Weights of a small GPT-style language model, trained from scratch on English Wikipedia: exclusive self-attention.
Each number is 128 + 32 x the weight over its row's rms, rounded and kept within 0 to 255. Layers, rows and columns count from 0. The size above them is the row's rms in percent of the matrix's.

# layer 5 attention output (transposed), 256x256, rms 0.0926, rows 196-206, columns 0-63
size [ 99 113  98 107 100  93  97  89  97  85  88]
[[ 89 150  87 129 169  78  88 161 146 124 120 114 122 133 188 117 155 150  95 147 162 107 100 110 120 127 151  78 134 178 119  75  97  69 143 133  98 118 155 142  46 136 102 112 143  31 186  82 124 131 201 139 128  85 146 105  83 123 175  71 217 156 123 131]
 [ 95 132 140 110 102 159 125 107 101 141  95 119 170 162 135 135 171 159 118 149 145 188 121 102 198 121 151 125 103 106 121 183  57 120 123  81 153 144 177  80 100  80  93 165 102  91  71 143 178 106 127  92 137 182 125 154 103  87 119 201 129  98  99 151]
 [125 153 123 138  93  98 102 124 112 121 130 136 153 174 131 162 140  86 188 133 133  79 129 160  81 107 128 110 105  55 132 160  94 116  84 134 100 201  48 126 111 158 177 118 131 144 165 106  97 127  82 221 161 127 105 122 126 114 120 139  68 118 138 149]
 [126 105 121 120 164 129 166 100 117  61 110 138 106 126 130  97 107 172  97  93 180 104 146 185 145 117 137  93 164 143  76 114 164  50 137 105 127 111 149 145 144 129 125 193 149 109 105 162  93 141 112  92  83 121 188 130 127  90 102 102 185 132 125 162]
 [139 134 118 132 155 135 112 110 142 126 113 163 119 139 136  99 113 145 136  78 167  99  94 147 122  60  93  96 125  74 122 107 104 171 143 160 168  99 116 148 168 189 141 203 120 198 165 148 116 138  56  91 138 112 155 118 148 137 171  69 107 158 141 146]
 [116 109 157  79  83 114 167 146 127 105 120 110  91 139 104 160 180 136 137 160 140 185 107 134 158 150 192 157  57 136 167 158  98 103  78 111 113 165 116 103 131  96 129 110 128  81 125 121 133 124 161 155 142 136 132 154  83 139 133 187  77 110 103 169]
 [191 144 131  83 123 148 170 105  87  99 126 138 139 143  82  89 122 116 154 115 130 139 185 133 156 132  97 158 146 131 134 142 115 151 137 172 140 114 132 100 184 161 174 154  98 195  93 101 141 193  90  94 164 194 118  76 123 113 100 102 100 176 143 116]
 [153 126 156 136  91 159 147 106 103  78 114 170 123 141  94 124 107 150 135 133 153 159 173 179 145  99 133 174 100 102 166 154  66 144  84 168 107 132  85 171 156 163 113  89 103 196 123 186  95 120 129 150 154 160  83  88 178 156 116 138  93 109  87 202]
 [171 108 131 126 164 133  95 149 151  99  84 109 153 124 169 130 157 126  92 101 131 205 147 125 120 196 162 163  90  88 129 119 181  80 121 120 148 106 158 150 162 136 129 160  72 169 114 188 110 124 106  54  48 115 151 115 124 209 105 141 184 141  87 105]
 [127 146 134 168 113 178 150 136 113 107 125 100 103 128 117  83 156 193 148 113 182 163 169 181 122 169 187 160  71  98 115 158  64 112 138 126 126  60 144 142 169 179 107 113 101 151 175 167 108  94 112 118 102 108 168 104 152 120 143  89 165  98 117  91]
 [139 142 117 183 198 172  91 156 167 140 133 159 136 106 121 126  90 122  82 100 143 142 104 145 156 129 201 108 119 155 105  90 163 107 130  96 119 160 148 114 170 108  96 133  87  73 100 127 165 157 195 116 122 123 155 131 133 148 124 128 126 174 123  88]]
# layer 5 attention value, 256x256, rms 0.0932, rows 197-206, columns 0-63
size [112  99 120 102 100 101  91 108  88  93]
[[129 131 118 124 124 145 122 130 119 149 166 115  74 110 158 161 132 130 164 126 153 131  85 145 174 117 100 131 100 169 109  41  84 100 155 164 142 193 121 210  64  93 128 119 128 165 131 107 157 116 145 212 110 141 144 102 130 130 120 129  99 166 115 140]
 [142 123 134  76 112 109  95 141 126 120 119  88 123  80 124 105 145  82 153 129 103 142 152  88 119 159 181 107  99 109 134 115 183 111 119 135 124 138 139 118 166 125 155 158 135 133 120 151  89 171  88 130  61 190  97  83  42 135 127 189 134  68  91 143]
 [129 132 138 134 144 120 149 142 147  93 126 176 126  99 121  98 113 107  88 123 150 177 160 104 120 117  79 148 124 192 140  91 120 130 105  98 162  96 128 156 131 141 103 125 129 175  94 146 176  85 125  55 124  97 132 117 122 174 137  96 149 156  95  67]
 [121 119 160 120 122 130 149 151  95 175 105 152 107  80 100 129 162 113 143 110 101 126 105  56 161 130 171 123 154 117 126  90  93 196 111 118 127 114 125 132 100  84 123  78 133  94 109  97 106  78 100  92 133 127  84 137 114 150 138 118 160 104 137 111]
 [154 138 125  96  96 134 110  81 140 111 151  67 107 186 168 132 107 116 136 140 168 141 189 169 135 198 118 119 102 142 133  90 139  89 130 137  77 154 130 120 156  89 131 142 127 139 174 154 151 163 159 170 106 140  89  77  87 166 116 144 137 103 126 119]
 [123  67 140 102 127 133 109 129  37 108 109 171 155 116 126 135 121 121 173  97 127 181 141 130  58 151 137 154 142 136 199 116 114 144 119 105 107 103 197 124 106 122  88 128 132 110 104  60 126 142 148 105 155 139 136 106 115 143  93 132 172 145 131 134]
 [131 124 136 159  84 198 125 101  73 146 147 154  81 200 159 116 124 123 121 122 196 163 122  67  99 172  81 129 106 154 184 104 147 118 152 162 129 167 156 151 103 126 123  96 119 171 176 186 185 126 157 157 143 114 108 161 166 153  91 128 161  97 136 114]
 [128  86  79 139 143  98 114 136  87 125 137 168 144 145 182 106 113 124 145 114 159 206 144 170 115 139 176 136 125  84 166 147 134 152 107  97  81  96 139 130 157 102  81 166 121 107 127 106 136 197 213  96  87  82 128 136  99 172 136 119 126 167 181 170]
 [122 117 112 115 118 149 139 144 130 117 120 152 107  77 116 178 196 112 143 112  78  62 113 159  89 106 118 138 108 109 157 114 107 173 102 131 100 108  91 167  87  89 106 130 148 143 125  81 152 128 170 123  90 135 214 133  99 164 145 101 113 126  79 121]
 [ 99 116  98 169 137 126 141  37 189 124 137 185 138 179 141 180 121 157  88 107  94 135 151 177 167  65 164 109 134 142  98 114 170 148  64  94 147 114  82 136 107 130 144 103 107  89  90  94  96  92 156  22 151 191 158 123 140 118 117 102 149  94 179  68]]